{
  "num_hidden_layers": 23,
  "hidden_size": 384,
  "num_attention_heads": 6,
  "num_key_value_heads": 2,
  "head_dim": 64,
  "intermediate_size": 1536,
  "vocab_size": 32000,
  "hidden_act": "tanh_gelu",
  "norm": "layernorm",
  "norm_place": "pre",
  "norm_eps": 1e-06,
  "positions": "learned",
  "qk_norm": false,
  "attn_scale": 0.125,
  "bias": "all",
  "tie_word_embeddings": true,
  "parallel_block": true,
  "init": "normal",
  "init_std_qkv": 0.0227,
  "init_std_o": 0.00335,
  "init_std_up": 0.0227,
  "init_std_down": 0.00335,
  "init_out_by_depth": true,
  "optimizer": "soap_variant",
  "learning_rate": 0.00362,
  "beta1": 0.95,
  "beta2": 0.99,
  "weight_decay": 0.12,
  "lr_head": 0.00753,
  "max_grad_norm": 0.5,
  "warmup_steps": 200,
  "schedule": "wsd",
  "decay_fraction": 0.862,
  "decay_shape": "sqrt",
  "final_lr_fraction": 0.05,
  "batch_tokens": [65536, 131072, 196608],
  "max_seq_len": 1024,
  "doc_mask": true,
  "train_tokens": 387700000,
  "max_steps": 3015,
  "dataset": "wikipedia_en"
}
Each number is 128 + 24 x the weight over its row's rms, rounded and kept within 0 to 255. Layers, rows and columns count from 0. Numbers have three digits each. The size before them is the row's rms in percent of the matrix's.

# layer 14 attention query, 384x384, rms 0.0963, rows 223-255,286-319,350-383, columns 192-255
096:164134114123149123108103143132158153163155126118138126180120164134142127162119110157108107100106123130132125118128170124141142143175122164138123090092172155165155114121137134143175173167130148
097:106099123105119140161110129118130148138117090158127140136150097122112096155163118119155135119140116138141122112089145128117154091091129141084135172127070142108155120114118133151093174136161112
091:129131136104140103127167086146129123131116149112123099114095121098106154115104120139182146113163141133131165103085101140090171135092115138126115123151148136156137157114100110110131108101136138
088:138101081133133132143111156130124101116136111112154148141099119135138085146135079112107097070166131129144143125153160119177113149125111125129120172115129138103136137131127110096130078131106124
091:118081127156133147119086116109117125098106138091116087068143146123133157150137110130142127147113140132127160158153167143138126141159158142100145113135111135100099148093136121077141126166074124
091:122091117142136152139109156108140132124151125121134132130148137111127098148136073102141129094097091112127163163084116131112175158074123118081152118154134132120111110165072125131136169141157088
098:077108109120065128122118122129147112123118103105133112166102114129124140123152081127139103141157108148115169076116095155120080132146106142105128102142059129132135099147105124121105153135111085
089:145126096126100111093112142127085171152130114132096110118103152114121136153113133116111059102126168125090088121148120157139101110096179165111098159128147124146173110171077145093132131120139087
094:143171108148153141096179133157139167134133136155145130115152140126153104088145120155144122153146136156058123139120120127089129130102125100123151107106131150133118128157138112156135093169107178
089:154188169110155103124104112138166111129119174071103125109126127186146098139133121119111108112121138130100114119125114081154121148110160083158109131137134136090100142101117112130136140137093115
092:114154152166131144098118138091108124104079154087095115112125113115109085143150127135130141164119110099091158154169161139161168142127144141092125117120141097124093129124123139144103093147152197
088:143116108131150153135177077149169118124092107149114117084086115142083113138130120064138091136106153160102131114180148125115158094125135153146099159143111115105102100153126162146185119121149131
091:104134106107143155103139127124117199165100116127164123132116162089090108113123144081140103190125133172141096102151092142125101117127116176171147101167101137091112133144106146139116146171118085
098:130137088125132109162145132160128124150132138112093109131150118144150141159122136155144140139090157107116107137138137148158145103044127133164114120127141147104117124145127131073109119123147117
096:119140162100137128115152139149126130110137125143165135156128144130100109114148106098115076152114128120130122100152141129131118140121143135143189102133135124109122117132161129139132117155124110
090:142104175111136106120136104107151112140093112121152124157107112120079100149130148119139099172118137117100111140157083134110129113141131106180145111097162107110138116102121105121122111143102160
088:113126115166111155171121108165139125148097114146128150115112169134166126081124147109121146114111176139137124125143139141127140084099132143105178143162120118142122099125149112104145178113158106
088:099147142102144101125082153139165137120150108148129120132109141117096115127120181107121129187090123133155136147109108152119161167161093134120134110145093113154149129145123144126142131155124144
083:136144105121116131134142104118131106098143145105157147068167135131148070133059135203121140132129092089173150128083151143111119110130114151116177109120127126123177129124179125118121164141117137
099:125153123131112139074109121110102141159106131141143155154171151156086137095072097113159157123109163130143129118145131110138115134155103104127143120108169156150161156123161101146142119160170128
099:154134101137146097097137114169108153159164111167092120182139147129153120121105115141108132140160144134168140092173130120094111160078123151138131130118162113133154144139162147161127150123142118
090:176118140120133109154122158141138153140124080149106076156113118092155122090165107071151107132112121136110159117127097109117126095138148140130140155116067141128176134131126080113120084146125100
094:116106140105121119154101126122077096089176121125118135155120122109125167165150098129175143132119133148095134091144105125122111123137106161120116135142137113124117110092110139095117130135068135
099:129113100114162173115112121157098121143132121116131118121161160104135107144154133143112157137200077146147124136114162120079127103145110113126186171120096107086125097144147140149133105145123123
097:110113146117157120122117101198086129121106185165124139136108146108102123099117089130142132162146135124119137143181151136169114118111087141135086151107090153118119163107139129126118135168157143
087:071125138141115123088162152155120115114139121156136121079135144131121149130148132140132111131136148151152139135134164113110120099173133118128139108070120157151141115163095130123136145106197138
090:151165176114139147070147143161144113127113149127100105117126116095130157140141216101161135092110156133130083159137130099098121151092138117136164107120120125133132106156092124168188142142155134
085:176130117123138103146117101148115131124099115123104137144117124134155103115105094164136115115064119160142118107107134132141093129136114112162198141139124139115125072124098107098141126118120107
093:164128126151108142117125106112128118169140082131120145123136125146149133138111166107153122156113110176165171078103184143149131177132107176082130088153119167129127155172100111180149157131134139
089:118126107134108127101171125115146136162141126113131124131191114127096124124129124115106065108098134149098128119099080133144139123169121115104132138200186150083127152092178129158168103119106129
094:172169129186136129141102140095165124111172123147126118157108129101091103172134121100140174136104059136135192136092137130185148123131111104118109120156168110134098120072102153148146106127129117
096:113118135166167154142117136071140152168147147129111170137106165154120112115116151102074118127141165146157137141119107093124146128146086187140111135085131138107152129148119139134110150103107085
085:116128075127148131108166113138081122118152111103137132123158097131082127137109114159103135117114105130162197100106123121081120129139096160102120155179154103115138157128140145109158079141108111
114:120128127106080136140154139103161109151109112136092151100122123094142163065100126117159176105127137120164135126116126094115177154118193118136108144134148161147090126072094125159118131131139131
106:120102132114152138147118148138142107125149173133147125139131154201129145127131121128155096134118115153133100162141134111135135137095082154154156161102076122121129153154180169151123120071098087
108:091150115151091135113117141180143137108111129090145141169138110118110114154131134123114127096133099165104138102122144095107177131103131118101158136132115140102145155113120112159155134102090092
106:143097117130135155101130089149142149134132149125142145149112149160105110117180128121158128186135146115133154144134113131114117144121156141137124085143145122104165156136127127153120122096129142
112:165108119142129159132186112089138129106151142168141104122083141112153145125153165104101148155122127114158150135143149155145157160144108091121157180135115100080150135172119102093129131123138121
111:140138126156118146133139078113146127132173111088149115105159084127152152120137092094171121148169109123179170141143118126094084103135149138122140101117122141110143149130118112070162120125108144
115:127145137100113134152113135084128106142141127152174126165122148117123124124166110132155108115117131137143195142070143139128120120157125108100138107122143138181145102131121167119074132156168118
107:117122171123118149143145107106158131137112112100117096150133145121140130139183137133163161075158106131141153132088130085109081110126135146153108091085089118151146146145154134084069119172115152
112:144089116100113116156133153141174132156114136054107121162134115111124125132100102100145156109145113148109144106088099157118148138137112138121134106126155140153130137156143167066128144129121130
109:086184120127103164137156091095129132072125131134171127116098087133088102177111161116147135091122094133141152147106118170125122178129109147140140156165147178149122119126129102156093099119096083
110:107090110176098114164131137144131086125159126184117132106112092102143140134129067111133166148115114130126149126190091116141127177071083172092124134130143150138132130102124123084155106112071126
112:157114141095106143129120149121155112136070071116182119103127116114150115149170139112197129165141083142131097103111107136123106122154129116122119148098142137098120143129111096147150141119158104
116:113111107134080170121122126106129114127125107140119101099142156136107123087133108095138107105124131138147117151141106158114092097109120126129137137141135114162122108176143128158126167136123106
109:145164110153155144182142114136108154115096152112157105138138150140118156090145159105100130148155126133106117143120116166151157090136115167149130143141148144135159114149156085100093088147147164
115:111169098115107142138168142120136132162147122114147148114160131119112150148124160177151121111174093125088106119078131095149169081098138104133110115125147155142121129129125162138108131083107172
109:084178141096160133099120134102148090140137098136121099142170110121147113116118126125120117144105115142104126160095099138088108067170133104125136104118168158169125152127117151120122148156129100
107:167112133095198157117128141137167156154120141155141139108141084122118140105116164137100111145155164134124107105127127126137125147128171123180130154169129111100113195149155180127124142101125103
113:162130140102129159128117141174116164151107127121154135101123137170126159157118118111103104096117160136087121123107161110143115124137087142170112118143147128085135098115161138108149096104155182
113:132148149150125115181144121127171105098135138132100149110153137143096148166142150105200144173086143105138115173100129112120092124109150100159144101145104117107096155140097137113158138132153100
114:123140137121100134125119129113132148103117128100130124151115128166117130169127095125079110151129096121143124102089105141128118122071091086166131156128118070142140092132157141073131097084122093
108:151139116109144106115156132115151117151160144145097106158118128111144144124107116110094152106126111111157163149155143138102134150152097082117139104115142105062122133150166143128178117131128129
108:200125167110138165094144107148098085135127157111148152159159146148209121132133125161143161170138158089152098119143087097145114088108098102138144112175156160109178183123155100151075156119128127
107:141109141122125166129103120173145125163141110123126121152108161087184149116116084113102119127125068135108167111133153091095167140127120150129157126117083134096155105157077135165146111144090121
112:087114123142109158155117131112158174068133156113135144142164124136150094143083094110154160130124114182081125125128141146128160109164135179116125141177124073097141121094139111094164104155129065
116:112146120093131114131134173096092139148148110121096143104167091166105163134133120126085103159154117136152154116134109126125105111124157130102127133165096140072145164103091116136104108129094098
105:134158085136069146131117105148125163198080138121127105070108132142116110136141112097121145141121095129134139114116153140149128149058155135149135149094093119112095104152130143109097145106138161
115:137157138121128156139139127097127142117118174119138091115148112125095109138127135151153128142107132114110091181124184111147128106113127162087108120121098128152179129150125141150116135144106122
108:150106117109136134132111096128162110122117140130118148137092115132141149133155107147117146144176143138106106106125148106151125123131158131143141104128111101139126155107180120115119183136154145
116:099127117151118141125181103174100150117113147115093100129107123146163128119121145129137134092130125107093118127094110126136125117121141119165134148126166163099122061111149157163090091117119104
104:085115122129109102102127107112126126093132120125105126127162070099146137125126140127082117128117121145118144132168134122119152155158128100135090099120144155119095110129132122119161122118120150
109:145134067157136160111089170109153146130122132155103150138124142114108107129093136116137101103104121114140096117149097121154068125137092152110141156163144122118168143118138146084113140097096124
112:120120137095113161140144125126147108136155164175104106149099141128091141162099133117148167126149098121130084156156099094165144110102125163139141153146154108152188078083113142113137109168080123
110:086147130163142135162090142122136127159100134103137166141111130164164139106125114137142155131124107159092107109139156107147125137146128158163131134146094089126134108149122156149157141116126138
110:154137130148141130123149106128177143122099105126105141151123127151137124162138165121141128135125092166103080135127191155127144128146142133128120091140117141140137141126141110124159134139114121
103:113129141140109134114143146143096123104084115121085142073143134135156142101128129141143140132145122155104136134096100152142166163132177123118124093121131124139102137098135088161126094138110090
104:121115104153099137124131128171131152109126126115117124144118122177089151146130098150120089097114117146142110109099171143132126157097099111160175129089162132096153174162177130161159141088102158
110:105144122149125149154108115164119130099116184126150164137149141098150135120162117117130144132115104164129137136140146136124168143091121095090101147127152104132161102134162118173127171073118119
112:145108131107106139083145108102125164124094117132174121131105134143101137116155136123172126143123129064153114137136145102125095139076128115147120145162119122118158179138123076152128104110117140
112:136118084112150118115145097094148148107140152148124121098101127154107135137152167113131121141159119122142150159156131153114093107136115092149130170077107131110155110166107131131121115148137122
103:135109143178125200126134065129146105157115130105153140089160106124096166118124105089133138196148100127165188150149140150123142147169139074097144123151108142146093150071127091121117124137156117
114:131084131101134132133091120097104087136114096121181132182154127118161138109144123124108109122108105146134144132062119107133131095151110105128131113131107127170131108140131133116097124158166122
105:126123107140122113158143134090184099115132107118113131187127154131121140105129106134130141115123128137131108153135100150106076136159135109113113131090110121149126103175133159116057118148114136
110:140091118146102130155096164129140140107117172081081128117104099127090117154127107125147114158152139171064165113093113155136129118131151161106104160119149108151109130177131129100104114162123132
108:108149110146125196100131128139115104104132112155172164137106119113106077159142174111133147116154090122136132113102117154140132180150119136147119149123157136156165095144102105161146086110141128
107:106106136165110106178152133142126131129120141113168115073158079131154117117118111156141158109131104138118118130156123126132124148113087137118121102122126113144097147101122083086142162165073159
103:146120100167115129126100157146149137139143084079150116092105119125140113159131156149176109133144044141124120127118143150099155112137096168137153125117142102106139142122110092140148143103170120
107:120124119095126155136160130122156109137139140122109135069145142143102137142093126107104082090146113148136109119133120146131147096120117118102140144131143092160131077176154138194153162137185118
117:103154102132136158204132133114134146133131137114173089102133149138082177095180129110116135134163128150098113133146118164153163100137102156128120129140136098109092121103176121117140112205124173
108:124112103111118113183164176142153126109146118147153126141148119119168120154114144155151156086143132130108098112144143149158149130051163139122119139127108139165106122145150159125133105069117162
109:111110089100188107103145104135152148134096103155135124150168082105128132150150142105137138119113140125068129158139132145094081112121106116128182146137152154107109139093145133136171139149137136
115:151132103067121113131121109108170124144153124098134127109110088101122120094134109137086114123163133140089145107137115118106115135125150138187104152156130145103153144127103164114133144131105120
102:120149137080151167130148130145130181120083137145148130101093142185141156185111090101135103113101160163114128126103141128144134136130150149174128151127128153103157088142124139113132150129184075
109:097116142111106097103119144148160122122094114130115151125111132129107183138120188107164101169097135126146099140143116127131061134113112120110114104127086136135138131117128129109173126126128124
114:094154155116115124139112133106061113115106132179124138105119135156125106134061148082154174152120088125127138085101117145133108121095106127174142111088132129129119113132151153106146126074146109
110:129094064123144121126101168081125103148120095140069097145143147113130113144110124151119151110119114129098141113160148174135166162151122114102110104134169120103096145135175127105139118128126126
110:152080125118163107077122130138120090130147114133112119164115155115200127111146130146148137127150157118158085144138128090113118069147107143148100117152142163142118155107112130123115142133143138
109:155091132134174162138134156166162192149128134148153113140161158100162131142152075075166162131127130128117133107146092117119148106097152139141159102128109102118142115151131136159111098129086091
107:100110108134099134118099141089146157112114158175167143166154138124138110089109114145169143129132156138095125153160137132119187133180123120118112140141117089117140109101131083089182128129083093
107:095116153156120126156136140099141106166124136134111136110133148158138183170091125151132108168163092095162120136139114088134166115134127132121134120121140143118161138143098141107096108124113074
106:131101147169122145101117095120111142176126155135125121100153115149089116134117142107187134110135126063133129119139138128160138132083130103140153126144138141083077079158126148145113093121151125
103:106120125153143178158131129109158119134112164150090094161106116102132063124146116162144139178132114124128107121140159132129112116160106120078132143122097102147160128124126147134118151165119180
110:136130099096120118142127132121166101126105103158118152177104151148147121096128150116114133160144159145095148117143126128142144149157147089112108135098132160135130152146174111154129098167154090
107:113121123104138114136142066155074140113129174103109124099124122133147116137096155165118157125129162123096133119096119160169143111115133130137136139144166187132094081118098122134107099091118123
106:091116111134124124101115125130147106144130159086144159171147122144105126129116163143096120157140124111149180131120117143149190167054094120090113132133133160096100128125104157131148091124114143
111:148140075137140128127100144118135127111137123149139095170139130134097067148114102099134121108114122125122106126118122123150129157127104121105109155179147145123131110116171136119134095134138125
109:078128109095110160108121177127141129127175128129130105156092140152098146153108121082131129156126111124138098160109100099125127079104146074121104137150129140107137150106116165109139115162111152
109:123148118137146148140101126104143131156148111127095164120127108138141110111127113107101161171185085129142123123128134109146144135186113121179146096143099090137110133123086111171102139074130138
114:140173129152123147134134140135135111156094111125088134137119101109150135144134169099174169130120125147160138139108169173084144117132129191114134069146144104152126156114140137142148172115132113
# layer 14 attention key, 128x384, rms 0.101, rows 94-127, columns 192-255
112:116134148109118132106145158130068098133151131133099110128171129130156142106121156143149157107121151131107086152091116148141136176104188129136122106123100139113097150109089122178102142064130109
112:115106148106170116130107151160143143136164096083090110117105120126110148157123124160102114152088160132137081134115104119130146107103112107135164114119162126132173141099105164175144157092134125
110:105116125103132164104131154121105101113111169140118154110078142078109063128164091134126058135146152100140141150073117106096139105086108120071132096140156125115145085100173094121110163120124101
115:109122166111087097168153171120153118108088142105115145147134133125096128108126125113112134099139168148146191154109119122085122134126117164142124119116139105168098142076103096107150131069122149
110:109164134112125166122156139124150178112152126170121083148081137146138147141126184133130155136136135131110158169127190111128140149084105135147123146143161103103143104119134135159139156124137122
111:127182094176093170152136065143123148090072161072160106105088131139107086121119116127070126159131105161134147115168181135121143182126057107107149110134112118087127132109134118112148100130156113
111:091112121149156124120128137104106117139086103148165146174137122096168120127132074133102127106096089156106127158082161116058126074095116164124125081120116148148137127127130100138122102132188106
109:124144149119097136141143110110172099119106141096171159129148103127131134117162127107096202100116120116139144135166149129101115156184103113117160127142099140104163119159152132128059150144178179
110:142105132181096121169132147145145150130120131096113089158145151134118112144110101100157114120116148159132122104100133138111098109152142168137102144182134107156147101107125146129111164130113123
102:132128133135124144121162068126138103130148117153172148143144128130106123123136128159139155132168127112143137124138176137179131135135135093137162120121153137119159125112105085164095116148131138
110:088120099136143135136142137122170150118135150129106088108095094131159140124089120152151126091136101101139083078160124108179149172135105137139116139121155165117118134118127101103180093136137129
113:140129146132148106121103124152129128139141103078175132124116109096111073154165106155127120128172134157122142124149143140115163153177164125112120089114115079120141141161155111167148104090119137
111:138168135154081176118116131146113162127115127143137133117143079165137138120103143075144122127109110125120131096129122162064151102115099133160102174156113100141157109153135146164119122109173118
112:126136102151118119194173119090112132119115127068151142193109187103093141136088094105135128137145133140148146111186115140083147084142132117117155116114104115126118147046163110107137129183114095
117:135119135130129089164117162111148098161115164110132121132130102147163120173155141133157117118137103148096121136134119121142162083119133168123146139109160132121145124110130148136119136114115109
106:105089141109157153116182153076129150142147100157157105165152115122119085148141125129138109132156165127108147143146147135105158103085156091147125143094113129130110129053170131139178121147153114
107:132128116124163164105153144088130087128126114105145120110105123150103113095105099098135121148117152131121168147118130136185121094141113135140156101119145137106121156120092077143161135133091095
108:128153132150152137133106124136153136136127145098130166117069103146136151089121076128139112155136147120145081185087117107110113123161141145109158152146178143092153127094143128145125107095154126
113:082114147145120153146117123135162144117125117147172100122090115133150152143115127120160094136104133130150196118130102133091094166136138130105178111073117128147121114160116093123153115146129118
108:096116146128133142121114113100139152106085112113105137101117136123126128134096110127145188154146118115155199122112139121110095147132167114151142135125128138126136122148127149151159099141130115
105:108165107137095152116140159096144115114105135188101111154133125118132130137119109139101140084136135098100100129136145139134150153111078142105129118131138123117103129071166128152112167133128122
106:157117133139166141122121093138101095138135113147151147156137135123145133104182144107164114148118124114156111114136093117114107145097130154123104163140139120151119098155151092164065160151118159
111:161122131137140140135106119172137140116125113115115122125156153105144169101129086134106129132145082139144155078114136107148149117126135120161125095139111108161131140141077133150111106116102123
109:126132145130117139133106142103077131110103113075152187115116118154131097129114080122124169136121138129095102097114120132077134121157130112121104150168128114142153119135154155128168180116103110
111:099112159154104145158082106101167098167146110118131173141134131144085146149132156151138101115135069103142097164139119136145139126101107139106127154118130155110137108145117117098117105116108131
108:125149088172144107123147076131113145108070140129118158122086117109092130083093135130145121132176149110151125124108115044203103120128133137141152091137138134122113127098122078131162153144135112
109:118110093140157162127148125109152097164111144126148122115123119138102133071121159125127113135128127147154096138105149097144126128103148127116119148097110138107156094143125133127078126147134113
109:144164127118158120106151117140172135161153140144127137114104096104171103114114172092129102151150152148107142153098117131125128145171121108155125119108162107090112138108149135135149112156075130
111:126102120124141129168113104139143100144088131137129105143107148111133121135124146099115148140111107178088137114078116120174153069109109159161132127145132150142150112119141134152098128136157107
112:150125125139087159128125096163103124136141115093120141134147110113126121135065155120095121104123148119149178113134114091088124119137109109084135090164144131113120144134133123176077085169124126
107:096145083107121144112105169100128141129116142179162149163120122136079132136126127131111084137113115119137102109158129146147135130105120119113148127113149166167116156112156147158136150122092083
109:151108134131148148132123142158150132141122080152097150113117122088111134128169126096102141128097099114139118133140161146158088108111161103112180156122139123088153172101116103106139105136150150
107:120113150127148172162149146125105117135095104106082141118124125114149121133119137146108117137165136170156123141112106172156142121142130126133144123130107115144125123169106128167159166152118153
116:118148104107138118123133148114154096181133158147161109116113130088140126138103181153152123132125116099135132094134157141135132099141110166163124119221092135150159107091141125119161089159154128
# layer 14 attention value, 128x384, rms 0.108, rows 64-83, columns 192-255
110:092153148127145130146119134126096127126143101176127143128141105140165139094128093117144114093105140114153160139166079145146107122123106155128116174157126165109137119111153098115143084141127127
116:154132141125072131121133091131084137133183125153108140159128146185120122089118108144119152154149181058120092118146109147103125113097127106110176152136136132117126097123125145123104130134130151
114:123131106110138126130113133113134105088117115134113135115118100121148112109110142171144137123134175162113084091128100129141193106145132122155135097141111137105121170116109105146144116131154184
115:094165126166158167128123119149142169132102145171135144158081096146102143118134104096126157138137142106114138117135116167101184151135128136144086187118135140125117093149155155137114100139130081
112:117083088165164138122120146106145151135135146104071125121190148117101165082169173137099161134156127110136098124184132154135103122128160154112146148108063155132136134168122102131139138102126139
110:092132136082140154126100126121136157128109140113081124127139113127127139169105178120122118126146131136124140134179110127099163130143109167098172098180164132102150154112098129128109162118107169
110:165122108125090158127140069153135107156119112107135149150122102119129118158099089132114093086144115128160131169138132142149103121134127127129107142159136086088143131111162126130116132167128127
116:110142113143110119143103121204165091123100111117118154143164141086120135096148114138131130167151153081116088166101124103143164124115114139130138129140163113118134138145110145135123128124141099
113:152133114163143099088177122111126163093139100114131125122120104138163109127135124141129113130085108137147120091113151095125179178111105126104178148061077115154142122135132149116108090143120156
118:113124147090152118114095136109139148095152092118094082166127132143125125109123164124107106083177100132104122157089131151155149150089107110133123073150114101122116143093119106112103122130133100
119:107118091121132110121137153120118133161153154107105118117110157120080152112129097138087148110111104127149119132132129107105122167135133127125130135137110102149088111096160172093087106106161129
114:170138155116116124140164144137165057112101133119062135127149135157118077122130117142106106113134132140115117141119115161105162138133098112114170106106116147123158111157135104157058178112122124
106:142173180110094130128175103130118136105120096116153157140104166155160131115108145133147127129115187109147097127121119116161143118142146139117096159090103139096153187123127119145123149081149128
118:077168082132093113138142142113151095142176168125143145107115109093123156103137115153117117133150128139151144091113120124133102128141171183115121150145154149122147131165115139130105164118161125
116:174142121143177126124141103096107111116121144117104116121149152126098132139097107126132160150079113127118124114083096138136151113172077143155171106174138120126105131142135168152067114139103115
110:152180142142119125084122154190104129121148123147144121134123144149129149125114195111142151110159143118112111187118064184152156124154146124168137155107122086152186150109102123156149163151142153
114:104138092117075110148141109124149126123160142120168178170147107166165122122158197093109123135098115160126144104166128137126135129141114197097122118149137116137128121148106151090082100121127147
113:127147178102156120124137114137118170090125125114092127118141122155135133103105119164129140135154117174113100132109131116108097147104122171108126092185083117099128129092119093128149171136122172
115:102149152170160124123117117120183096120112126121112146149181134138133136132142132163128114130104124099126114152104141108135100159143123115112128156116105086139137147129091116122120128111156109
115:118095149126173142146122150154116083072098146136128153152118093152103089110139161138137100129183123097091139138145146107110118118155155126113156101183106119128135144125147158064119111120144150
# layer 14 attention output (transposed), 384x384, rms 0.108, rows 192-211,256-275,320-338, columns 192-255
100:162107093112102110130131158123174143088142135127123068157140154111128097128160125125110126135139136151125143102110151156096168106126123197132122142126128095132144182138127135170096133167130122
100:133116112091163139152092111134104100102057091128111121080099121092126155144109157137153104126076080199116159139153127166144157186142133146137108116148101090124114124112165129097122157124119146
102:140104122146082102116116110110146114153175128139154156145162078162101146178129129138111115130100065111150163154145125150158076143122122122145105133112140143173167096133100187130098104156174118
098:144120156156130131134135124098108113143127118087155077110135155107110153112121105152150102081129104163116093108115098135150107141088104116111120096138103113122156151108137086111142129171137173
101:149136147125119112082119144132122076096133090104076138130110134136128143133113130177078143154118129168124133099058132085110140154117088150156096094168174095131140137094113152142105056165124113
093:110153158136129167088153114102131113095131130139171134107129104130124153125120066111156118135101065104136107117089118117173113129110136125140078161077121091136112118128116115151140107151114103
097:133086152138157125146136141105139105074128108159128087119118154157120134131104099092111167187113147124126156126116127143083160143117138109144177099114111101131121133083113113106104134148114106
095:115110127138135117133148119069079159154134112155104144158118114156138159130119114177109139096127103133153145100119103130133128086096156119137119121145103102125139151059155097132124144128141120
099:140118077113139156151044126147094118126096124116160160141113145122131134138131122123132166136128125142086138109114121147099125149127154144116111103134163154152098167112117081148126156115107150
099:152111098126137095118123089127108088146114155127108150155099120184122123099116075135159135160108123142101169142153137133106133107113147134165137157157148166142119085155166142131131114160097172
103:097165119132149140130103094144117105103101133155145086106140147114146148157119142129112138155125153108114111129137111135100132099122138131155094138081149114132125103099103101195152125141124121
096:088157123149132108111123148109129172143146130111183126129113135121138140112122131117136126131110138128139121120146145109155099166104131126122083157132115164187105152102152160115206118143129132
099:109060066161135102092129142132143137113094151133119110143139160145143168145120115099155155166179112124113138117105116149104097186137118104194138112139153118155123104096142128151105133131103146
097:108084123110166131127093107140136155146082110100166112125114148110111133110089138133131118110130142124121157174128134122147129087123121106092104150172108119125144115108156134105115095135133078
105:108102141128078083110127121156150147078116131138114122124081143124139109117113126109110120131176137179151108104131155088122114133103173130112104141093120138122106127106132114139116149082136151
096:140079127120105137131141126066113151102095127145147153137125128130123154121153109134103100151113099101167105100130153126122135137160125087119171109177160165104129130149093126095122104112114119
103:129129130165180127107098111106102094133099095094131126117127156098078136174045092125108136140139113149123101146100143116085120181123115100120119123122136150068139115102164118128140117120110117
098:099131124099090120091103155138146091148098136115144128168096122111130165155120143134127158114107086094138126156173132103124136145122139067132130144127130134167127115104143124137130147124104086
103:168102142112084125122109177146131138163128086137129108093102118139132130154138189124155135133147116129143101110142095148135165133105158139080136136109119138110130135126087130146166139126072149
104:151148151173075116146128117106125122156200125110149143123153122137120112178115135149168156182135107120149090125139106125153158102145101109154152167079144150130141134141161167150149166120140118
107:105113108143106140103127118112095154099118124096114192122123136102115159123126125077126102122106107105096152144129126141158099125072135091137115082155126172138112084115103096109115148113122149
114:093127114232142134127109151175124131127167113110155073199142107132160153084148101102106133116143131135149114146103126131170112120120120136091112134088153149083134133183109135166147111156128128
116:129118138129133113128135159137148112101068177095129114127101168086148132089180129104103121160140157093124116166134144132127123139127093107105125125173165138117139144128147091103102147121064098
115:156145122105121104157115114116181128123143130126141141128131132145145158167143124086121124146166147124139145137133165159116121125167109154109148132112151162104142149130105157140088155062066148
113:114099132075106111143144118131138131120133117150173147143135135104129128099161107072134135108100121095125144117141124140118121144124126105112139144119096137123127108109160085081117134085101154
107:154124153102134093138179137137106119135141120090076129148141133139175125148148156126122090080176192156151151162135165135119124152119130117139122153127139124141106147149104142105132133103117096
110:085152126147111098149143094142116122150113157127116117156140160076141181148154155143145144146133122112147125103181145114176166094144126145103082135116111161129140143143149157134121104088169185
109:134125168103087107134108113134141110111175137091143164129154136134109129143141126116154139168155139140115121113191146142160101192143110143130132162104139138155113125182123203138131083149103166
116:109117180135134135119173124114140125150122132134135132125127127108116061134143122140132093106163102132141106154143124128104095082157147133158077174138092121111161092146168160123154107108113091
112:111108176127112164163165130155110173140156129113102117064194091099102132154129178110093100094118146123147100092120130118170131121117133105134100132143151111126126143158093147153128149145121125
110:125152132144104078106123158133166147131115132142134146141139136165138112105159077111152102110120122200144126090123095150131102145108116081133123107161164140126125130111143126119116150126120128
112:157177122108132131136117108107121135142121128170135120169119084128086143087168127136143166128147166153101125134115121155144112127113065139096127156122148131128112129122105092152109159136135106
111:131147172091108107170156120167134141113116093159152123114152105146155090137110142172104105053119086107122134162122131088138107113093129122121135113156126107124157124160114118092159092152108112
112:149145166107124095117151142124151129161146116156111135142147150130124090097156133114137164137121074144132123149130109133122139158145097109131169136065127137140082114131108127150139145153160158
114:110173127068114165136153122144131138171134110102131125099149121168093138145161174143113101128156127095114152143099121092094157119168117128112139103143115140113141140103129147139176141128157122
109:107134107143155162144162107131149093130174117156115119086102116072138129161107126131149122147117134140132157137134114120106124123079107146119142130100111119151158132132151140128145120146112153
109:115131152122119140150128117170176141086143152182144116127124119099133157090197143139129142138133157113142092149129073131149114105135131112109141158125109124150123162134113136110128162110106113
111:141108151196119152163114116098120113126148133145127119118133123146147148125133125110141115151135126101149160151126134135102134142133111139140089129091123133120126154083108151157108121135176126
109:118144137111163113097117114131105129123152154126107136179135164122107123114128107141150127148132118135125150128098203116096096108127114119142124093135129146177125054153148152112067120161149121
111:111122148080165123102146158121152107137098127130113118109131155128145147113128135137077137080102170152137152131166141154111103161131117113122106112185097134175100116115084108123115079149118140
114:102147140131133109141116089158133129161109102122078140122092155122136123129136115148099095149109166154076118131139116106136135143134118085117122139112162088144118084112086132073122148117125126
113:161118124124118150110163117144168123123125160108135130153146113137140075125124113129103134142139182126146106116115164070109126091117131133146152136146149106135095115144094118089153125132126076
117:158179092101148152138123161157102155152115123123118128137137183104144140099132125103166114155133090136123118127117136113154158109126112139172117136145124153068070119171146082075134175110110126
117:112146087104127153145130143151175141155118157139094180134118101127128100139134142089109134127100148102145131185121136101115146086145129162167136131099138113127131106152150115096099120116145134
115:094159162133154129124119106178094188109126139163186113134110127114126069131140091085171081105118132100164097172154126101154116127165162102119129164139107111138123121112126112121149164132129160
120:116112092187110123168070121143107086128098104134112122123116185114141122122135178140114148142141181121144138130135104165105138140104143089073142115115134157144120111117186102107126123111147134
112:138157118129092172129096128132077134121163100117114140124156122144110144119124170134151120122147126133130113094107141134143133111170154126123088150114119125113138130162087190081182119088151107
117:134157120166121140127146120119156129141133153128166137110131112113110114146141184074138125131169158113110119114128137124116160184144154111137154145148142132124132106159119116126133137127110135
114:118119159084096146150169151136184142150149110164096089108124165130182144111134135136106145115119157114135151143179118114153125120114126077135134136106129115133120145162119172126122117148153120
121:100124131140126133136141165141140139153130158141151128122166109059099124174115190152106124112125145132104102125109109131162139145130163144094150120109142150149125142093116130133152135081159114
122:127106140114096158177107155140159146145100128129118121139112102158135141108146132103120117093152125154141131152093145162141163133127112132126172121130116178112137192099106139138120112148140147
117:132129127125167144092106101094132109176109135103113127104108145118110124119136117145138102144142140138171121129166121145129148067136120144164180109166150143098148106132104126124109160118139140
115:154155135089132144138139120098082168141174111113142124116103093120109094152090135140086083095124151132116116129166133108136148079133139167101115126151140140097117114145120111130158115090128133
118:129164165118121142160152135125079136125098104119111108131103122161131184159120103120103152143135102122128108094114138146113131144113087136111089108116116087106114129138102100133167162135121112
120:137143089153181125127147151140114107160125084130158153120097076165140117131110108121122125155108145098120123158122100144121140125124090104063143137189132111111164143131163122109153120142104114
111:128176124149164099115101145165123131145150138094072113113139118122104106127104118143123115096139118162126171133170121101126108163098101136103115161127120141151116152114159146145119121147109133
117:102133129103137164149133149183141140132124127152142081106129118104144143142177115153150103129133124105132124126151115116162120046121153123153127143150130157193112136139112111175112131110134132
117:171137122133104138146087119118089134130159113121101116090165147100145104151164083109113089113109203154123102135089142123135157135132115133141127126067151111111130121137118138097041097160127109
118:104141106148137134130132082119126111103165136104119121132151133133100117093124066149053126141139126126116177137125139136116115120152129102148162131139121144118141132126157140117116142142135096